config.toml
n_layer = 11
d_model = 96
n_head = 3
n_kv_head = 3
head_dim = 32
d_mlp = 256
vocab_size = 2048
activation = "swiglu"
norm = "rmsnorm"
norm_place = "pre"
norm_eps = 1e-05
positions = "rope"
rope_base = 24800.0
rope_fraction = 1.0
qk_norm = false
attn_scale = 0.177
bias = "none"
tie_embeddings = false
parallel_block = false
init = "normal"
init_std_qkv = 0.0484
init_std_o = 0.0
init_std_up = 0.0484
init_std_down = 0.0
optimizer = "soap_variant"
lr = 0.0055
beta1 = 0.95
beta2 = 0.95
weight_decay = 0.036
lr_head = 0.00642
warmup_steps = 200
schedule = "wsd"
decay_fraction = 0.809
decay_shape = "linear"
final_lr_fraction = 0.0
batch_tokens = [16384, 32768]
seq_len = 128
doc_mask = false
train_tokens = 149600000
steps = 6520
dataset = "wikipedia_en"
Each number is 128 + 32 x the weight over the matrix's rms, rounded and kept within 0 to 255. Layers, rows and columns count from 0.

# layer 7 attention query, 96x96, rms 0.159, rows 0-31, columns 64-95
[[117 114 130 129 137 126 121 140 136 121 138 123 116 144 129 131 138 122 138 114 135 131 124 123 128 123 123 130 120 104 117 125]
 [145 120 129 120 159 139 127 112 125 120 115 144 136 133 116 130 142 129 132 122 144 141 128 119 126 111 122 141 150 144 101 128]
 [141 133 125 122 151 159 131 115 108 137 136 126 128 115 145 131 145 147 147 112 125 138 131 130 132 141 138 152 120 151 121 137]
 [102 133 123 124  99 132 102 114 134 141 165 121 168 129 141 123 149 148 112 138 126 118 148  99 108 139 162 152 140 132 150  96]
 [148 114 154 153 144 105 143 158 130 105 133 137 113 136 122 123 104 109 127 143 133 133 119 154 133 139 111 106 109 127 100 159]
 [ 98 159 100 110  98 136 127 122 123 152 128 151 149 150 145 153 133 151 121 133  96 102 141  89  75 123 125 141 150 145 120 130]
 [115 150  83  92 119 112 129  82 154 178  72 128  78 175 163 107 130 118  83 167 103 154 160  67 106 136 160 119 136 160 144 155]
 [141 130 147 113 130  87 137 210 120 134 166  97 121 136 104 165 122 132 142 133 131 117 207 192 153 222 207  37  95 117 103 141]
 [181 179 177 102 154 170 193  79  89 175 208 186  76 154 119 130  98  97 124 141 168 137  93 164 117 111 148 163 108 123 190  48]
 [157 202  92 152 112 106 108  96 150 167  55 104 130 134 191  91 174 187 117 172 201 196  66 161 153  75 110 111 102 174 112 170]
 [137  63 101 157 184  88 190  89  84 106 168 108 128 110 139 151 168 154 133 170 114 143 124 144 191 180 217 199 161 146 109 107]
 [112 147 152  16 119 135 127  99 130  96 103 131 142  96 167  74  60 198 168 158  83 178 107 104 107 135 120 100 212  82  74 198]
 [121 148  71 165  96 190 142 208 107  60 164 147 130 134 131 112  58  83 129 190 148  93 110 148  59 170 164 139 173 165  63 199]
 [168  59 132 108 125 113 147 138 113 167 173 154 142  57  11 137  95 144 162 142 141 100 156 122  75 106 140  84 149 164 157 155]
 [147 145 109  19 129 130 122 201  58  53 141 185 112 112 177  98  71 159 114 120 177 129 151 154 176  94 140 191  11 210 119 129]
 [115   0 190  78 110 134 118  94  93 120   0 133 129 135  94 123 125  86 133 156  62 151 158 179 152 142 155  96  84 154  65 186]
 [142 115 135 131 136 134 142 118 111 128 139 124 132 128 127 129 122 118 135 136 150 122 120 127 126 131 124 146 129 140 128 137]
 [118 115 130 113 118 135 139 135 116 153 125 131 100 140 132 144 140 127 144 113 140 128 115 138 128 150 127 122 129 150 129 151]
 [127 124 102 131 111 145 108 116 127 159 132 108 126 139 150 119 146 149 140 129 121 135 148 112 133 147 147 142 141 116 141 112]
 [133 127 141 128 120  83 135 148 132  95 132 138 134 119 129 135  97 138 130 144 118 110 138 147 117 117 123 105 121 103 138 116]
 [133 119 129 123 129 159 141 134 126 115 129 113  96 116 111 109 140 154 153 126 134 157 105 140 149 144 107 126 113 122 139 145]
 [127 125 142 125 154 110 127 147 115 126 113 141 114 138 124 120 115 131 152 148 107 109 145 126 116 143 138 115 116 136 109 138]
 [140 117 150 171 135 103 131 159 149 115 132 135 157 109 128 152 105  80 138 137 135 113 116 171 150 114 131 135 120 136 105 146]
 [101 141  25 158  84 120 100 134 164 119 119  80 166 136 188 159 131  89  58 136 162 167 160 158 118 191 166  73 124 131 134 115]
 [129 229 157 130 175 158 101 154  86  80  83 103 125  88  62 154 161  74  92 124 139 203 163  85 166  85  94 176 160  78 113 107]
 [115 184  97 125 214 125 163 165  41 132  77 123 117 141 147  67 157 132 129 102 126 193  98 102 100 203  66  97 216 141  97 115]
 [ 87 136 119 185 145 106 119 122 151 169 112 149 147 150 137 238  73  86 114  96  77 192 169 120 158  57 117 173 154 100 195 108]
 [ 56 192 151 138 162 100 170 125 152 114  86 151 101 156 144 117 142 122 118 173  80 131  81 186  98 118 165  63 102 130 107 129]
 [210 195 151 111 102 176 145 168 138 162 177 174  94 149  75 144  94 196 149 216  96 203  61 132 112 141 133  66 134 129 161 141]
 [136  99 117 175 107 198  52  96 185 154 127 121 126  35 180 159  48 177 129  75 101  93 146 117 115 131 120 150 149 151  78 187]
 [130 144 142  96 146 154  69  49 148 115 106 102  46  85  88 165 140 164 121 156  94 100  93 144 130 120 124 122 177  60 105  85]
 [143 140 141 141  93 193 180  64 209 148  69 146 145  82 171 171  92 145 125 176 137  83  98 221 133 178 134 150  62  53  54  81]]
# layer 7 attention key, 96x96, rms 0.171, rows 0-31, columns 64-95
[[123 131 131 131 133 122 128 129 115 110 130 138 136 133 130 124 144 126 133 142 144 142 127 128 118 133 128 135 111 131 147 119]
 [128 137 141 127 107 141 142 147 125 128 123 129 136 118 116 127 118 134 129 125 118 145 118 147 120 132 116 103 120 105 139 126]
 [118 141 123 124 110 104 123 130 152 117 144 137 132 122 134 129 124 103 134 134 121 108 123 139 143 128 149 126 145 130 139 119]
 [138 116 137 130 115 112 118 116 120 140 142 127 105 155 127 145 118 109 147 142 140 136 140 147 101 137 118 142  93 140 129 134]
 [141 148 127 126 132 157 137 134 131 140 118 103 133 111 113 124 157 157 144 107  99 144 112 121 146 124 137 135 150 164 120 121]
 [ 96 122 117 121 139 107  82  65 155 120 160 123 143 128 135 119  85  72  88 150 170 106 154 104 106 101 154 105 103  93 131  82]
 [144 115 103 157 117 113 113 163 128  89 156 125  78 140 109  49 138 146  99 129 120  83 106 115 143 143 107  98 132 163 135  96]
 [159 119 173 124 136 125 159 148  73 144  90 141  72 154 178 174 131 148 149 212  81  98 197 134 156 195 130 108 137  99 226 181]
 [136 126  64 216  73 173 120  66 154 153 157 173  56 154 192 120 123 120 167 120 147  91 147 111  86 110 230 100 103 147 119  96]
 [  0  83 195 127 159 107 112  52 133 125 118 184  88  91 120  82 101 151 215 121 124 144 130 158 219 177 104 178 138  91 118 131]
 [ 64 124  64  60 150 141 107 188 166  99 109  65 140 135 128 157 133 127 181 136  52 157 199 215  69  93 121 125  92 162 112 124]
 [161 135 177  76 106 112 169 155 162 118  64 144 157 124 159 194 129 123 109 133  46 169 127 168  87 208 105 141 107 126  57  97]
 [ 70  84  81 104 170  41  97 109 130 132 118  86 182 174 150 127  59  75 124 127  33 135 120 143  60 209  49 152 119  81 137 179]
 [ 87 144 143 160  90  96  87 156  62 169  56 172 164 128  81 146  56 116 150 158 121 145  76 127  99 182 147  98 147 182 162  73]
 [161 120 122 130 117 147 220 177  80  43 143  61 122 127  88 128  68 189  84 109  53  78  53  47 153 181  29 161  37 144 167 148]
 [ 91 117 132  99  86  68 203 192 108 134  79 148 110 123  39 139 101 129 178 119  53 173  83 170 126  49 110  94 137 181  23 164]
 [131 145 124 131 121 137 125 131 141 145 114 137 125 122 119 116 123 144 118 129 111 112 132 132 125 127 120 120 137 118 126 127]
 [118 143 125 129 131  98 121 127 135 125 142 130 140  95 113 134 122 128 141 149 115 136 140 115 129  92 118 128 131 112 126 125]
 [146 141 126 137 134 129 131 113 109 141 136 117 109 131 136 158 142 118 138 128 119 131 121 150 109 162 138 156 125 150 117 150]
 [121 128 105 133 138 143 119 120 130 153 128 108 144 119 131 107 122 118 136 115 138 137 139 119 141 126 139 135 118 117 124 127]
 [128 121 152 128 148 109 157 129 120 128 111 145 112 118 131 143 147 110 118 120 128 149  99 118  92 141 118 143 137 117 138 176]
 [132 178 132 147 132 177 133  81 128 149 122  88 154 129 137 193 145 139 144 125 131 132 163 130 164 131 171 142 119 153 104 107]
 [147 165  80 120 138 145  93  78 198 102 178  72  70 125 126  46 149  89  85 122  85 137 191 129 178 101 148 122 111 255  87  51]
 [209 142 150  78 140 182 117 177 217 122  80  67 177 205 129 187  78 129 115 107 176 157 113 103 174 149 143 122 117 156  81  68]
 [106 198 115 177 166 147 117  78 164 130  86 142 103 119  92  66 111 101 130 171 117 138 147 149 236 142 120 173 127 151 172 145]
 [144 119 131 157  76 203 142 103 111 186  87 161 193 176 167  67  85 163 166 124 138 117 130 104 220 108 199 156 131 166 150 158]
 [142 143 111 104 125 103 126 173  91 141 114 165  93 164 134 229 163 122 177 114 194 191 140  63  51 147 163 101 162 183 168 168]
 [213 104 153  91 110 151 108  95 154 138 117 138 131 101  94  40 167 110  62 142  25 202 150 157  85  90  87 136 200 126  91  65]
 [205  99  85  58 101  60 139 138  95 139 131 168  65 143 147 131 102 151 131 109 171 125 125 185 139  92 148  85 100 123 189 104]
 [105 133 130 134  98 176 154 151 255 141 135 126 104  96 135 128 139 154 174 152 156 139  66 120  87 148 159 157 149 124 142  98]
 [116 109 125 127 185  90 154  31 135 131 169  64 146 147  62 143  96  87 143  84 144 142 125 148 101 139 231 134 176  83 101  79]
 [ 71 138 125 154 193 170 142  99 147  43 109 124 102  93 173 147 110 132 204 218 128 124  90 102  48  59 138 124  51  19 138  84]]
# layer 7 attention value, 96x96, rms 0.235, rows 0-14, columns 64-95
[[143  68 143 110  65 155 104 107 192 115 147 164 247 140 136 124 199  42 119 107 108  85 134 120 204 121 226  73   0 180  84 151]
 [ 61  92 121  63 134  64 153  89 175 223 107 155 149 146 116 182 176 183 106 160 158  66  95 162 193 112 157 228 138 152 167 101]
 [189 131  57 165 185 118 152  90 161  79 153 182 195 159 115 120  17 138 147 161 102 165 165  60 108 136 119  98 205 153  77 184]
 [ 86  84  45 103 106 154 110 119 100  67  58  65 150 132 157 116 152  76 122 126 167  83 198 113  70 161 146 126 144 130 119 116]
 [ 96 159 139 119 196 130 174 144 139 135 139 187  53 162 107 227 144 181 115 155 157 132 131 142 244  78  79 181  66 191  99 121]
 [ 63 106 172  93 112 205 147 106 120 129 197  64 150  89 158 164  88 141 110 128 158  69 194 185 145  82 117  90 140  73 191  62]
 [ 97 222 114 101 182 143  57 188 141  65 131 204 135 162 110 132 136 155  94 150 100  72  50 103 110 129 103 193 122 193 113 150]
 [ 79 101 205 127  66  84 113 149 131 212 143  69 154 164 177 133 151 123  46 139 118 156 145  78 175 137 133 111  56  97 101 144]
 [ 97 191 150 143  41 121 115 117  76 157 151  57 126 215 158 226 169 179 116 127 114 131 133  90 102 112 162 195 183 173  68 167]
 [118 218 178  75 132  65 190 124 118 121  83 106  35 129  94 102 113  59  60 130 135 113 155  94 109  63 170 132 198 131 207 106]
 [124 116  26 169 129 130  87 133 151 105 117  78 159 127  96 167  98 146 123 225 146 155 141 123 247 129  81  82 129 137 186 115]
 [178 131 131 200 157  92 220 209 101 177 172 133  97  54 133 110 175 142 110 186 129  98 164 126 175 157 148 249 136  99 109  71]
 [ 63 103 132 198 116  86 205 119 128  96  62 160 145 162 123 124 220 180 199  40 125 195 152 203 126 127 116 107 112 125 130 118]
 [128 149 158 133  91 205  99 116 117 106 114 116 210  29 138 173 175  55 182 141 143 201 120 116 221 114  90 198 222 178  92  69]
 [115  59  89 146 107  83 133 133 141 110 181 191 151 201 163 131 110  21 204 126 100 169 144 164 150 106 139 182  95 128 122 177]]
# layer 7 attention output (transposed), 96x96, rms 0.217, rows 0-13, columns 64-95
[[114 102 129 102 136  95 128 174  87  37 128 127  45 108 196 103 177 173 165 127 185  87  99 214 168 139 127 190 151 132 134 114]
 [142 130 132 111 134 166 199 105  88  50 102 107 178  59 129 128 250  81  95  86 119 112  71 142  76  58 215 171 160 215  38  52]
 [ 81 133 213 104  31  79 130  98 137 112 157 131 140  87 148 158 115  65 123 157  28 175 128 190 160 192 137 140 122 159 156 165]
 [165  62 163 100 121 104 147 114 131 134 110 149  70  81  78 165 171  86  36 199 161  83 111 180 119 193 101 100 101 178  37  59]
 [ 86 132  94  36 126 101 174  35 103 176 100  90  90 183 194 136 169 121 148 164 162 106  65 161  94 105 146 167 131 105 151 116]
 [169 130  72  43  91 125 178  66 102  98 140 160 157 122  97 134 122  73 119 131  47 159 150  71 143 124 125 133 174 145 109  81]
 [ 82  58 170 181 119 152 184  48 111  73 195  92  91 120 171 106  68 140 177 116 111 114 101  98  57 179 154  80 138  90 104 107]
 [127 126  86  68 105  93 144  53 157   3 136 194 135 174 110 140 141 225 117  58 174 173 156 112  70 121 160 100  99  97 152 120]
 [144 128 147 171 153 108 144 174 253  81  62 145 134  29 131  79 116 198 162 193 133 160 101  82 188 103  64 104  80  52 187 135]
 [176 135 154 113  66 190  99 107 153  85 183 137 115 102 138 106 145 197 123 170 144 117  71 109  88 142 158 105 114 203  77 193]
 [ 93  81  94 183  93  92 145 127  61 157 186 210  72 152 163 155  14  97  75 136 136 178 147 178 112 163  91  69  80 112  80 120]
 [128  72  65 150 113 156  72  61 138 129  65  77 197 107 154 141  89 119 115 127 196  57 135 169 114 126 106 136 101  99 132 144]
 [141 196  58 184 128 125  60  29  94 194  85  74 140 136 125  47 127 153 112 184  98 177  98 123  69  79 163 135 236 112 108 119]
 [125  43  88 116 125 155 145  95  95 138 149  82 131 103 221  83 124 129 139 178 104 107 119 133 154 130  92 112 106 217 104 132]]